python train.py --d_model=384 --n_head=12 --activation="swiglu" --rope_fraction=1.0 --parallel_block=false --beta1=0.95 --train_tokens=413100000
Each number is 128 + 32 x the weight over its row's rms, rounded and kept within 0 to 255. Layers, rows and columns count from 0. Numbers have three digits each. The size before them is the row's rms in percent of the matrix's.

# layer 12 attention output, 384x384, rms 0.102, rows 57-338, columns 240-287
110:066089119069065169172141075083165117135098087104130132104119121109150127119114111110140126095122136137118112120149162116094128118143135136132089
096:145089147111171116071157110079130141160148069147098115139158159052133121093120110128160101125152116111148122143153105149109104114113136166157126
089:167095075151122115215162198116130080133208079097109171092118090089128094129139105089099134135130117158132135135082125149149140141094092140083193
094:084102120161150107151105133105154180181109112125155100076173149088132103124108126179153134152135127139124120098108145091109134137148149131150131
093:149147107207139115111151051138103060088131149162130162100108155067108140162111134122127130112143134145105101103118164181152159099150130103114137
109:084151151153129145147138112113155179130175173126150125134156107127147138113121146127129152144141118136120132113136137127109116119142135122119105
100:167157129100113096083119077111124162101138151178098160152128107169100136136145075125087154130112146095112117068120135080126160145174145162097141
109:110139151171137128117129066115112171144160177145141090103121115131127111141102128113103112180172151153130139043121177139168092106160085113132125
112:161148041141112147161131199081138094180161110118098126134127112121111127112124117164156139136109105116124123160114136138111094158162099168119127
108:150187069113163127035183102067082156123198168112163095132132164136150115117112125139131124151154092124123132167130126113157102123151111136126140
097:163132143123180113124098115076132095132094109123082122113091140154119157123114157136129118143120118161144099108161156118121166150136114132172137
101:128150085133160191170163143085165183124107097080127154143138123114126135132107135140123126146135148109104138148127130100174137141098137086165137
115:045172166139114095094150150120145135117146196121124094116146113136121136154070140098128144123118112120160087138134112095105111157155126128117124
098:102112094105066231088130057212110098117131142182107137159153137129157146125099120109166144086146148140148106174129136137114136113145093112137150
111:079113155108185113150166089120141107183090130136129102105117139113109124159130152136133091161120125141121126110123131104151097131104107112121113
088:120096154117147147156076117142121077043144145105167099107111149102122124101105154143149120116131133120156135135163129133110166138131102121107173
100:076156136142199067100061160136069196162099070070157140139152122136134141142145091139128107132127099141103108124153113121095103145110131138136079
101:127126107124036125141124177100030159175114179087120139090115153132113124180115107115144130143182138135126130146140098145125135140123135171128130
095:149151148102077082037133065164161137106134152053161158198153137115174135180112098088112152129109119121112147120175149156144143123183161131122132
106:155121107126106137190118168136190158094057148128081121104136092112146127118113148137128109148093112096157132174110132161151125094086128117159143
100:138084109151129119157128231149139163128155133122110105117145171112140144109120090107089121138172178143094096114131125165120122116125119117133158
098:141103155159055098213103128043161179082142145130139171136134119126094128127147138089121141121100116129174102145135122125128142095148159135151116
097:098132078124109141105146169087124127117120155152100145108137124120124116191148101122117169153096135174155127132121126108095108152153104135111149
084:099133123163119126153212212096152126062212183141102147145117118114127101140131150122127137127162107125130113137176141143119135121146141135137091
090:123129173084085181096125188104147107109175161147124087137125113145120078116132109129132122127083120109145135129096198087106118137126118122089094
113:130166133133141136152142142125112068136128179117099127112125112151123100105114181093120117109116127111126121121123117126127124141139119133129084
090:151056144117131066162116181149089158109155088188128129120101120085131153137180111114136140118117153142159125121093137103109131140146151085151122
104:079088115150142168178145025144117136167195107144091113117136129123116140151149083136170148113113089145130161095115123094154145143121118169153147
085:090160130152157118205127124081096222160145118088175122136114150107100119150125091154173144164162166122118151119169179137090104039173137149119150
098:132112149107181222100147100114068133156057119167109144145105126137088100138148125124113109121153100119065181149128116094120155141115127120108146
099:098115144063170124126129178105129160166090169117148130114105118171143090144062150105131135134134121116162147112111118106134130126181111136099172
093:097043102058089132188135171163123140108133052155109137135164128147076107137113134122098133090134088088096143109111194109127156138127146088125108
108:106162126119098201068119176066099138184100130101173104157126149129135155137146108159149097117158109161096112148124128132125144134125144162127083
089:126108101212123173073136132148120117101103147080146138132157106128144113142127125104144124134140123077122140097105151123130111130130093106081095
098:120151150114146114171182098134177085107104182099112139115094112108113164145112146129108139145131107112114135120105149103140127150158129129124110
097:208086112169155172119156115094128190095059200151103123142156180114134157135186157128110130109086139090127133133178200161125102109112129126108162
073:142122150078158136135128126118119127157175116123115160140115072115104117131112152159154133150124054129127136126101112151150133056098097133116112
093:110188103142179119119103106100174171144130123146118124136122122150136143113122135143125099105102097124151130120126137122129074097160129161157085
089:133112142111115108116151077136139183140154190119141135136135150111100102113103169127156113106099119144184166119174122124120153117163127157148111
097:109118156157167136108098139086137138150153148108114105082093117149145188178124117118109102109099102144142158136157142133123165161161147145119165
090:111145117100156125099142154200130106051197140143077165127135145166120075126115117132100151089152110108131101105123103129099094127138108128120115
107:123128098194160153113148177101157084076049138122167126083113124105146117168155131127107091137123135148120098157133120124125078110157140126107136
101:163153097113130171183144203106097105136104111082120140143125093109109118142147164139126148105112113110122160151149142118125118151143146128131117
098:137100057118136096189141106120064154141106162033161083154139105155137136117102108147149159115160128151128138091182156173094152134164122122102123
103:100109056132144131079078101103212121146107111161141110104127131125182174113140131132148129122186138154129124153155139120091133126109104154154121
116:128115175064121112102113089089121119155027150115088095119168113109115147103144131118139140120115116127080177150121136131143150131112122141120119
100:139149189099074075085192113146128131071175142144079090085120117131139123150161093086152156108159168132113130107115093109134162133111148134104122
098:115158104137144094151193141137134128179105114209099148126114105118108140140190130110141121130158184158106086106114103191150100108151132128121094
098:131161082096120171104140093114169128152185164159137140193122140131148128119145151107145151162128127166124142129111122151155176112108121145111136
110:106076143207227126087155139115181157105149119084120118161156133125137134125147088177125077133102145075115112137164104149129126126139188121125098
092:085212067159126139113153145107107195128119104133142152110119126106110116161111097104126121126147168127131117123136149107107107098097139120127078
094:123148127118177192167121110091149184097184080111112128140113124122091161094111140093117122087108135128142087137118130112109124131109083142134165
101:110145152147148122129063179094101113113122156142148113126122102107110161119109103122149151174082149116121097126122140101092119118104128142140155
104:131146088124114137137124088101128137135132095093131112116155097106120103143127103104120137137128164125104126119136132132129131076119148126161124
081:146144157108175134129085167123043068183145126198109103148134121108104122127146147088120140114154120105121123115160128088115170088111104109133116
103:174185101106123119147140206074120153114060119094149099138136149121155140084103128158160134171126100109089140157139133148138138163117088112164106
081:125185104176074132197111109070157099148158077134155133142137126112120121145101123130158116121114119102162118119075098145154148083128136132145182
093:110113145162155120118101117181109083109154119100093099128149077131166091120099108146096107072133136135169095157088122162107183137161105172147140
101:100099125127123133163104112075163148136099086247177124151108115152105140128108126152145147131148153121130160135113111139142116156081158128101184
099:103076134177122085118184135118143061136119120081152110120086096114140070131122101132148136155118120142132077135165147130117145136173122142138132
091:134088156100080151086079160137123062145116115075129103120113163070146155142102114177101136148118110114130109143165127123137148106133101164128173
106:197127154133111134144135111218165092155109230108120128122180118128132145089102121126128134073139130120131116134128137125112121118157134116140103
091:157094128093142154118111146121124101036136165154128080134068125160081146172143136132115092096156107119136122137097147147137110130140160102097123
094:192097093215162104101129153110130085176135184176142173078073121156168147134125128130117111118132185085185098145124108185175138151111159139115124
103:097171106113079131062067136096089154153071134085085137110106114148123108160100116104126118101128093091107113117139174172092110118131123145118142
088:124118108144143095154150099119069122123162071171151114131149139140157112130129125137111133097141161161085122138115135103117118152197127128086124
111:167106149104092157120126140128134110102123170179148110078145146111148136147134090142125123125099138114131151109093114148148116131134142105123112
102:128111129156104083161180107136090130080136150152125126117093122116145138112134152135112157118124139136149136125113129122111116141125105144110122
107:127122076171122111115003187147101129155163144068149149149143092103127138156113129147122158138146137127106116137113116128147130118125123101142146
100:162098130091104148178085135106117118146162124117087097108089132142161132136071127123142164117137158139101109116131117178160109112109105161134157
116:103150149133123096102118052206103176139218122089156153142143127174148130110106127104091122137132139134104133111144113128159141109099100147121104
097:099097135092087136107080136102138115198128064164137145131128112119118059175129116137138130144129125148122124153101123087156131105131108159173136
095:096123134070129134224188136137200158178052144151137100116105148140143142124152110116113154170115135144125159106115119150164162121126160125151106
090:088087179109133097109121108135130160161124100058134106142143134117090117143132112127121118155093141134145127115108130116112124114129128172111102
101:147127163119136155089149111122068087159154093126155125122111117116117121178123121116149140146182116100164128093126126118142177146121095114122145
099:140180192159164213168155144121130116094191116154151142128114091109148116112116142166144156142139109143125062094129091118140113091099131103146110
095:077123113128109188134090122120205094134098106099137125109150101111168149172117104151106121145144101085100090176147160082140081137168125082112120
095:168255098133127144124116139157149096129075136190126150090134135118141083139172102119119089124129151120132131127085138128110134141122129088109185
095:175088151092107093092129104014042074177147165105138139167130118117159106162135141116105180162108146107102171123127146093113137064155106156125108
105:107126091102125104145172127078096139212166138139144127125107107117144138145105122116129121120135094122139148108132123110139110147123128200111131
110:139184125071135150133095114153109093214100105162100144145125124134140107113147098120109141124145135136174127146110161152132135152139134120094107
098:123084134120167116206068094148101081163159132103142141122154099099125139124128150135130150106144136136193113139116108098142127124127130135089099
108:220187172146070118124174140115145121152136150137116129107091095113129159138140096131130142108139133120106099156152136138103098147098137088137102
092:134160154169148112124092120148129098094149167102198114091087173129115097118125132123107130108103134117132096118109134099110145118143068145152134
097:097145091073107147098091179129066133037125058140139103125137111119140185118120123118187149101138120133136100142114120125150155135158163143128117
105:176117116151144148105145161183185182145062054164108145148127128111116131131095133128116150146114095122080137130118141107105131156125101113136124
103:152159151172129192183189135118160138179145126187129141121139120109087153129106142110136139101092083094140096174102199126135125106121148118101128
108:091138143109147170129162120119047150102175088138126148134161072133128129134131111099150153121121134169143116139149125107124074145157102122119112
104:178070133079084123100118121163122117154126115170123123127133140065150133125088165120130163142131128114099127113146182141105129163117118133128124
107:142176061149176159235092206109143149149125140175072106149144132161129148140107132089128144120094111075155131144169118093147157078144145112140130
100:108126196144047146120076139104069083136138195124095154140100133148108113106165113104128140157104108098149156165085116118136126150165131112166139
100:113122139103104143148088114108134179162077148176141099139100108141160122144132148153078148135127133134076126153132137109144109157111158127176115
094:064126057137121149128152144077157149125152114128107113134167153115141122142131130107111173144152137131088125133122115122128142126145102159126120
102:124123099141149089165167137120152146093201119138151115176100141119107159138141141091085129101145102141084156133150137099073136108171100088117106
097:148145088119089120057184199166099152177091158130127136117150136082130122108114165090165111172141109093102143138144141113114106144101077095114152
099:080084167150175099140146080108160087183114227113093148108125142083114135100122084129099124160140109093121115138108147170094181156135088174126087
104:114112175109197147174110050025118118139150148091127198152133139089147134150146137131136084140148115129153108132123112171136141144133144154134115
107:157154106117129058167155145129131105124068115154079167067120134110143113069115197104083147132149155079163133085129133118171118109177143081108160
108:058185171090150081096170104167157123161149133160129124107156142141160131146164069081137141108103138151115146107149118128084132152164110138106180
090:107145140144120146116109157148140129058114139111125099112138132130165139085126152144125159166112135185108114137134117111157134087107106121132170
097:087145087151046129105109117211131147186165100135109164133151098117145089188115140123100164107143089116151147097099145152117119147177118130164127
079:115074114150128222120060114127135088158138166144134099126145067144091078153123155131120106096091147156122123122158149168123114145146145074152125
100:137077108198155162122072131144080131101102144153112152159148146095124150156120114130123143120103087130163163114134125079123125128139165152175112
106:223118178078138113129216139093132043118166083116145077111128125118127151131151145101153114135111124141107099112135066132168128159124112145158136
097:098079113188089096099132135106167102132139116186121140152127157123099147139110135119159121121089123146148159109108085165145093165124119150137121
091:118136136163103128078122092101100109182171090149097124110135131151071106122096129170142171168099110143165125131105158131130093128133091159165134
104:099078115128167074140167079136077137141137133118178142106121105140151124138132130123144147095139167167118157124128130110133153133145119141122152
106:111180153146042157138180102161081127155110135130148133126142124119101139123148150174127131084120147096107141156091080144107121149146091126169123
104:117121113202139067113145224147093168192161095183140107165109102135123129118159153161091129103140126112107084124101117143116136124174136088152093
102:133119138093175118127216098156084159155190147106126135166091150119110149146116131124156110097145148137113170085148143134150144138130114137140111
093:132097130059115159120219163117140157045178127136138113138121128124155127118120113096151086097149127135097149160176120139095114158120119076146059
097:117172171085100126095148032128164119128167104076129115161160150117159107153144082122174133131132127143153141155109139143134116138132104107121102
101:112120094171141101078145139129142135135072135117104102099113115159148115120149121104135092156107098107072090136121111120128159130152171138132126
109:131149083112123089226094083139227147140103163150150091114156134110125159116133131086116139100098137129104120132137132141152109119127146138141145
107:123131116161091205115117147109077099121127164151164133141161114177131112113113176138090153137118124103161122141137122098110083110125115140122124
112:155142143138118113097128117060142106134163186168112116139150106135121092112158121113079114165099117114115097117117100178099163185109159134145171
109:099088174102091117120145123111114119126131085155143165113125137106124155141158121109192133120111119127101090110119066154159063084140116157100152
091:122108164103152186190206086101134072090174150064172143084085122147108092105123109115135114109124148133144153122087159150122133154139099114089154
091:050124125146128140087158150182143109140106117066147144101130104139153121122177131121161122114122085127122141118122107144077146140110113156115141
097:123120105125130078122110117079141126143120174076158172130114130111095105142117151151145134141118138131120131122126111150103154127130126146144157
099:112149169143051167137118087183170063140102133138140161102094089135114111103094124093171110111147117132147152117098179140085125124127074091120110
097:145142223142152148173076151185149108220140099096106130104152100129146117103123118159101115152144129151125135097176165140117104170109107100134134
108:142123137080104142123081154134167087104164175122110151134142110133117110105127114147126139120094106139107083142111157164152095148109134114097141
084:103132176197108096114105097081138127137149060156113123126127178149103131156097155072143160141142132135122144150137165129150123167133109072108166
097:157161111064139189055198102149158059074101133114179114140125152134136171099132160122122129144137091140150110124127116118154136102105127133148090
104:042153114238113162151120104176161137093206150104138115132129126132089134114135183111136142129170142151146094142115132122103122110127106130138109
104:151088125134190074037110095236124158076081100173129133154111140135134120091140139115105102086124141131112144102128179113161094093068141153162141
107:124124169147163106076196193073114160115096118115122122144143125107154147131130129097122123126111120151135106146168115127119149117136093155137141
079:158170170105228097195078103096086125119124114108130146135108106145118116132143143144103134153166140183088141125131122107105117112133169063136160
112:121165071098196118035030145146115232137186095090153125086159112107142133141142141160156182104114139123136147094164168109164158099118139145141118
118:160137118167080072124154110117164124089103159157075213113103142164172147128139134106131147144124131114098065124108144052179116122132092156127127
104:170221182084139094136112163123059147174106108192081129090122131144135119143142141111132090153170119114128157148137137175126120157170109096119125
103:114139117125086125102169149100113109150114036061144161116150108131182124121123142109114116143105129136162135141142121156128139147138127106147114
099:136118197080190202125147149075091156141145091126117151128152098154153120121136142121139115125131116146137135113155090096123092104114124125138158
108:101065130097123225174138105126158144205101111160152098149123096091135143154107124122116124120099126101111150127173132131168119091108125116102111
086:099111075142129099148096049123151079119126073058122144133150148101127184127119143128091108145152198120146137182104127107101144134154085119165126
106:066166134110130093110221100147167132132114073105117116114108134126131133104077155082121098136132123094143105134132111132152049126175162102114109
104:073117151090091060171130133069064186104150133067146115117097142094117092120133125123113132149171130163139105133153083101157141137101165121137134
106:140066069150166111151211127156174147159117107188126119123179138097116129095133131147131117128154118090139144091104131129127116113115149091129133
103:174146145083199142092058091150201102148138120092124135136106110091152137105136134119128130165131119116088104139132109103128118141126128103126150
115:140082160117173148112180178186172091144143167115166123152129138143139129108127133146089101118149092127162141104140143117111140126122106094126118
104:157099200106148141129163130148181127173082117134170117124166076138124110113143126146161096119157136118136168092141149119104142111121136118148100
098:174116094083140089177144188137158110185114145157120086128146153136131106112132142125132147154146134114118149123087107107077094099123128105108163
101:185125152151223135150171104117170173089185144070145155167126116122134109150169114114118120115089140121103106099133122145147159155151181111116142
082:145056172165180065063119157127092107167121131126149134129115089118146116096065085122091138068115155124141119133141126102124085170207099116129126
103:102099148183115154218180110181129119153125104121143162116129165131139118079098110121115150111134116126127121124110145147114094119134143103124116
102:145137138101136136169054091108134129114125061117152127107151144110121133173154119135147126123147127063157110138101147140132115107151118136136096
091:156137163138165190144161119062161160130144154162177131121136112137106142098120110167118108098142141147172075136162119155157125148084125141130129
086:125122147079166128154148122142164168157106154134143125119121145092161103133159119116070105092028113118090140132183117140209155155094138124133102
102:132136145106143090096146150056224118133146163099133113120107091127105156119107120131127129146125149117138130118109101158160087133113086169156131
088:179129110060156162120117109172149034063140089123134149150125096147161128136136144161113114146118140093146126107123081149063066093094123140100137
103:130084166109124040131146095188119169053196106117099122127146160141133128132146095121114164120123141139122127112121129084126094158142185113112150
093:154085131153151123134094166162141148119103087087109164083108149127109117134119088157140109125146123117098151107174108120168145084103117081140142
094:137137091138202137093085114168090052095128146161125095151153154134115188120151132136131147126077125130141109123140143133140117138121131145110187
108:100092096184115188153136097121125127174144110091106105147139133086169105146141121129142097120108155140111165095106119123157133132149160129112088
084:152096184123148086141104116152136084093101153154203137127114103138132154106190135126105123108119144089126129129147108158191111126097121134168125
093:106123142200162100074099168106110095106084129116167162157128088161123137128134124155071119124085154124143161101153137134107096109163084164101105
087:148096158153135181100130103135101108135112129124164156108092151126133108101146101092114129158110147127153151126102120167121092160128133149170154
088:194035064026112128155165128113192150195142151119146125130158077137153115149123108115150148153148156150123076131093110140131152088122110103123099
104:179087123119199074226088070131148174138128162128119142134136188116119116127145113158114141114135132149159124123120115119137158147133159135144106
105:087164150193065153094120095089141146133116120142120120144116143125080118175137134142106136128135090122120125118108133111121152118121125142130177
100:155138156109119154130145131095091170153138176059138137149142146115129084135147092092129160096077113120149116130141130121121103185106162131151158
107:015153159178125125065156140108133131136119168141104126116137164136107126134124147089175111148168166149128152146141130139115171125134154120137107
105:103131110140160139137074192145159162132160110115143126127094119141138117139120148114116148129145128139102139144106136111110145128113099179139136
097:081144101120164159133185117084041115133131119079105121131157111103103159105116142086147159144110162137102080139124125115090145123137105175084102
091:167157118181105074136112143126075155149094173126136103133108087145097139160157129121132165141111142081178115153144144111184091116130105117134161
101:201158155118034142096161094156155167176127120122117134123116148134108144135126085127132104106121099158110138104168138096112136103145087153092157
092:071143199092149134227178140196134114108114188078149147175132099125127129114108164115092132068168136105147138124124169123124131162102135137166107
101:175066187190082136100146132108108140157095119141106158125133117128114128122167106126115124092098105118130117139134169176156135136145093133156141
095:118098153084206145104144111147165084098106112157124110120149110193111113151094122132148111114127132112132120118143118124102156170116083172132144
111:144143078092079144140112115154149088106162187219133137134147152118114139153124101105120110105164147113145147163121116113110124132086097099102158
099:060089165132152120138091173117129175106117104138168128085111145169113112119132141119129143083121162113138133142159128078093162167110127110124120
096:135196074114192149074088128122133103214100146139153108083143133138119125114128091112122142119108129126110138102149136145117136127146157133126124
094:119162097141109196121168135124092138142143124232098120125137115069149175082114156142135117120113133099154153098132133127119153135170138067112121
105:109146185152100206162116075210111108085093116099141165116120149153128114130147152162135099098123159109134149151137157094121090120151147114119130
102:110163143142156105123156139121139105089111129137100133156115161101146153137112143153097170128118181106128123104125119162123122108117139136157168
107:138207081115138051098184066131150123145150139155127130122133152110152080099131130141127123116129148122107121153173127116125139129167104115081094
104:137107143136088138158094049078151141138174120185114080156145121139135147110126137142124133132113153123148135137153141115115143121123080105146154
099:100121103078112075158115169126166127155040100101098116080155120104155157116150148166122154119130159118109143168124118131105094112107113156170075
105:132126086102123151078137074131124088126129115074133130113111127123127098133128140096135099119083173102085086141119150101151133116127167158149158
109:128071188202186105130112162078129107104103111140108139110129122145113115133128130092088112129097134076165104126110100146117089135121119112131107
090:107181107074118160174182112197121136114125175114125131145106109154112104156125122121152148086145149138105133118104151152133114140127161094164126
108:151099173096107160143186087106132177140073180144131108107125154119124141126105140153129140110138131094127110139135162112109140135143161154149105
094:077131122085153144024176112074106136128067124082079098125129121158131116104115153127111120110159112090098115149103164119154118141131153161177136
100:094158107072093117129135138081140140143074140110101089145153173140097108128108141141080109100126094120089114111139103151160082118101098130114137
098:168118100125158142072146114218108052138174136115130149115129117081118129129116134110157109096171133101146140124119136124107146108126140104134161
096:166091136114104104124178149226155130134085100140133128103123158136127143108166157098163135114119135131106140084110122136125096135107107122116104
095:107148165127107112167124215068101120110111153246110094130134146125078122128155118125127150129118127090130156138150099094069155106119136092117166
106:089126131196132152075142025177038088072047067164077139130111146134120133157121101144167135126139100146134145117122118154118106127072163149123128
095:112162134118115088110176110143083119110115114132161121122112135171144106096137121124184091183141129113122121150130100121188118184150126104113144
091:127145113101129116075112084112095144079136116177122130146145135131175157158125148153103099166132098121108096116154147103143128114126075139102145
101:097096135174139100143154129117141134216150095134116115137122123140118122168135124125058131120142129106123096114122133103121143119106075134141153
093:134126094115085163111127101143115101187136186153090128090093134135077131143113139088121116155163084117150161175108131123124114131132158125136123
087:108072143165141097046093071132136188105110176113093121129121117147137132073142138149161113106122104091109097167142146180132145156143101117108120
105:114197105097109166184104127089086143076124164087145114109144126147119143119112156136152120120106134095107124121149119159144168119117103152135134
092:203142122142136137141139124073143157139100098216116147161114128126117146111163143123125137102120154136131120117076087187110151087091155149108135
103:115162085125156140137057112107109189106130097101146146170126140112089179136099156103153118128130157145088122142128122127108101115163126116119158
108:039125142116183174116175108110116183141162161137119108133181117133161145146126105124146142103116135114121117118109109108128116127124146150138117
109:164160099099140129175118154182077104195125112077104114154109134158128096141078123134114145092121147131109164125126103113127154117121076114133102
107:132029157135106107176165113158137152112130141132114170125127124127154117126116126151102104149100153179125134179127135122144129152146135136147140
092:080123111117119210087157140158060152091051154205119142184180125141114128122105115111124105133122120132151129142106115147123130111139117066125164
102:075112125099172084075132122102176146169148145139124159140118112157121120123118101167101148132150145123109101124136116138105119113098122109138130
098:129071192057168059162141109105026128119122150073145110115112087113137170146141137125115116136095161165105105099135110141151175128126158129105117
104:134073138095119081128128131118107117102154073107101133112138122138137109110143088119123142174115159120133157131107136125144155108133143158167134
101:127132150074113117111077192118093188145186113066134112122133131133154132117100115107141136113110148139103112142125132118142121107122119071147114
093:107117118145140117171100160067164187143123151108214115145090182131087092111160164087161107116135144123163134114161110181125148131102101110131118
099:102087111066160115138088093110153080095139135122087117154091168101195145109129111152112158153137183076153109111101123134122111133148170135103145
098:102039159037119072125041127160124130160085079139140123110148132173137104136158124131134119141114129190125123109101095110124156156107125174096093
098:092220194132115161148068048066123204164109098124171162122098129142068174102123109140137130189092171136145125167153122141096165144113145152141157
099:170174179191131102190157142092056150132102134142100124121133141137082104100124114102117110132148148176130168143092137151118108122151113147139125
107:158112119134148114124229129113085048122117067098118119108141119128115100095143112113113131114130132150106172145077123150159161157129114107111136
106:157156138130135118023097153090203085115155103122126126115146145137145087102161093119187120151114118124160130155120143139095142119125145149152130
098:170102101149138135155136170118140166179097185072096081106152041063130145136137154134118115146109117112139115112134171108110094122130136140104110
108:166072106129092125091099138192149045062075161115111128127117138064108140103117113095122130126123116136119102108087153103090152160108093147125142
100:196121165086161164156088055138130118078121097115175137119125158130110139148119105135126158170160119135128148110165103098121158128128125156115130
091:142045095081125168089111154155113153140178088115190108157166110138204095142146143125143142130126123131129129166122177178173149131096109126127083
101:100085128167105108128170083168154079156206077167106134110109145118137068074109118088107109151140135146124132119165155137145153114137126132118142
099:195118060069165137148219110108167178120163227112112110157134123156103126146145110163130141154105143104135108115073125102121137090134150103103101
105:139121027116113113161186099176085209162115084155114146109124137161099149131167149167148115120141134133128128150176121165152120123144131125133111
098:113108130206113067067172078060088193139100088120098161092130148138112099140068137127098122150110123116127174146132147140124129103141134107100101
105:052050113128147107090163223142124137143051186179135129095128104143105176116148129097140160136127157119115107130140124144137135149133119110097171
085:107202099125121081065134106093132129121093178114158156124193123153130122090151107118079161117123106108145122137151136155131127117161160119098141
102:126089059085168114172111130174125147083129141218097130109167145110115131168174120117164094098132133152120117129164126147107160107109124081100160
107:154107131064113090161122091050066122140211151193153163136161110100139137116145063133107135077147121125143096137127115106163135166128111148125145
087:185138161202126112119103160161138106201129110128128099134146134142124099099162154088128096139148122101145147167143111124182133183144134168128140
103:083074156068100182132119113175168123170155150125120126179091101150139088133160149093134126101133135156156176156173169142142088152128163153127133
095:152090108111137064112131158144098138160164108124127124111084127146117163105108104132093113053121102117147106163111159135109168148116132105120176
105:054094180135096085117101124151152098088160137112137126108117144169122126132159185128127144134146176124111116133109147133137106127154148107105094
106:144147096157126117067141086161076118144133130162096144117102135115128117132157172136149128125116070127141158139132141105134105116087118108129122
095:163125120075052118159138121122118144136134104163131129113132151135130121154087141101144145114132144098092150133174077126094122157127138126118135
103:096115172110172166149088132120021108093063140068163143114137171118107116210123107088081115086131146113130108133147170114133105131123124171114145
084:077088137076113180076050102086149199043167081149119119141146151161143130153137109129144085093168143142155132100123144145117093102133114197165116
103:170126168118134203151099159122089059120129149105123128128116088163099112148125157138164119131152128101159144112116106071136115127083117109144117
091:176068099176135130150107163177113096115157124124097104134146149121090105138138141142130162107100127085123146093115097129135135118084113146189118
098:072197150204108128157107100168122099105155135045138134126183105127140129135127170129139110127119156144160093144124112120135127153135138108086124
104:094073154143067067177156112157130178200114114091134088155138147166125112124142191131099106130106127145165146122112147175117101145128144091162124
092:091048117121126106137114123077142161086155191121111095137111166101151077087139069142128119097089102144151175120114156148149106179133091121164091
090:105160128088154055103148180142064078127116120125114118104125075127117102100144083149099144108107093136179099123144139156111144111136126145116155
105:113106098076127083107094104135076153078135145122092156131139141081122120147101145145102119115146134108112096133142106115134174114115143164170140
111:143094168134086115073147147116158062051137131132153135133124130157130132118182091118133142081126135150136152130120136098146117118109104096165104
109:171142135160187132118155066065091180122127123164138126113096151140138115170133129125153102121100158099117146109116146136133134108127117150117077
089:106127151177192113137118139156103086099162115171172156108129109116114142134098164122128151129109126156097111104166095120166125100057107116100197
092:110162131100150108093150128154164110174116072093088131143117082105103112120119103155149140126139128120114089132132150113156133126129111140167091
103:123121145064111135130112163174117118092141188118160133108104120136142163150122113096089142138131125058113127145145132122139073074145154115132083
096:177167164138094140117086086133150060091081139093112161139163142127129081142079151079168141122120156126144157131142129176091148134083123123157109
103:127129198185143070126106146083110145085123113109119131097114062103106111121163145115175125150138168117124124132159129130177112136115109149178134
097:105124170137094151071135137190200110136069159088138126160155149156167134123058162109139101134137137120128121134121112122145114113104128129162111
093:147109135131097103131079215185102120065182045140177142067086075130143115143093123104125141096115108135172149084076150101121097109145134145130149
104:140134126097096058159158122085153122138155124117121059095141148138117147134112120141109160092125120108168116077129151166133122113126129155118099
102:141105172172093090109155148128126246107120108119117176114117150117124163137117111132105139135153096126091120101111164097131113140140172132146098
110:092134173132092145158067116131129054133162130081122120125128132180179131125103130123127143121112107094109119134136121163132135145142097154150149
092:136107199104125067168025093084131030090140082175135134120132133099138151130094156177122137108098101175160131101108112126156141125134114103150145
088:136117128104174171150152144151058139153165096135138107113125091171134093195146097173073115135165104167090142110131181109151131135083126136091124
086:147166062102129106097135152166162118127123106144103107172091141152119159087112114146137139053094148151089125137151122139121159102121092135154144
105:118078189153079159092079255164188164137174163102139125165128138123133123129128176159113147119125155118088108125110148133134121140127137103124091
110:126119131129132152080148136066082020102115160116122095111109129086121117125123139119129145133095128132145164113152129160094115141150128128127161
109:082144089211150143131195077044121091128119060122142094132127138109104141137121144138140127132110118139126135127156150169123139130128143108158138
095:187053073113104116130031131119086122133151170145144157109135118118141156109105091117115102095092094119090102156102112107132161128147140126114124
105:035138118092115073141064201216064103142066120177147099096144114133119138147166110117124161104153122126135162121091139121142122158150118152141148
077:176125107158181167172107142142103066088081130127149162119133128116110146105144129145148123130143086124130156163148161104208140133108144138132133
098:141175103184171112119102064150146173171119149152179169126122148148151121176130143117114125142111132086112123119129183136107153091165104131093160
108:160162103124104064129065145174135193100121121138164108135123137153131151113155143134110096134141107098102132109148153119094163103089143085117105
094:177141232093082122045104034107097106163099107135102128108128126171124096106104186136135147096137131102092156115115111156161090134104120140128161
101:143152143085212146137138123190175160131122152162130116127114154158140149059131169129096101138163125113150163101165103128137129176078137131101119
094:133098144154162164132187112114132242163126105146139126120119134126152128065118107127112128114113125119099171102164124114147148059098114106148160
090:114167144146147142096118134100138127152110098079118096154086141125099136124141113151170158152140121127092150114170135143119101158131132133108186
091:117131120160163123060114074138151093179126100137111138098160128145092110125158128130152165136171120114087122098136125132123105113134122119129124
108:174147150154092130096070085064163124135156153129141116146096149125158130149100150107103136106117146148109115159161151096116117115106145130148138
095:077102062170118075106039128122132125164094141111168148133161093141096117133070128122174107088149150156107130105117082092158141133109142121113119
095:157249147136059046186162138139129103092179154182123157124160099150114121134114119099112103095125156121129129096118133146120146128130077114154112
099:097143083148152171142128123179135094119154063101114153109153117128160100119138149146164120115145104154131133090113161133105159130143105160151111
096:125041158150143165127155097097110161103073109138159138114118123101105147111137128117144150159133120104150161096180142143171107130100118156131105
098:130152107110128120128162166156109092200135118130144127129139136120139138116149141113161119118141118141122116124102148124080139119143159145150146
109:131084168162156066174121111133143094132097103144140159106143137111140110138162160128116122110121172101131116098134123144106131140143121105155104
106:088076115112127162155112147151122165154152131128098130170123149109138117110128163122131116126162140100161137185103158154112122154108137149119113
110:152166115157129074129161035193123123077114075075136103114095109120172131115105102096122164118120137123123138155114149128181091094138211138117119
108:072139123110163141150124109125146171100051112164170093146078157125116125132192113124165149131089115131175132094138081101145097144134123112131119
110:099173143084159129051147111038139155161186069132156111133161116101155108084184151125115134143110105125139138115153135121131147138099132136144108
100:173125115100114077130105156159131146088146126186137104155125149117170146127124163115110107137088091114131133090157150123116143087134130122126133
099:096061105150140112117077175114101124123100162154150121125168136095113173148128114128171158126111116130154118112118104118117104142107154110111142
101:089113101145166148131093195050137043131111118098111129136160125130117138088165103147133130142167148134147136115172159116166154151124173173081120
099:197159143186162196096120108102123188185137132149166114136122138145128104107116144162119170142171153121109149110104146106099102125132102101106145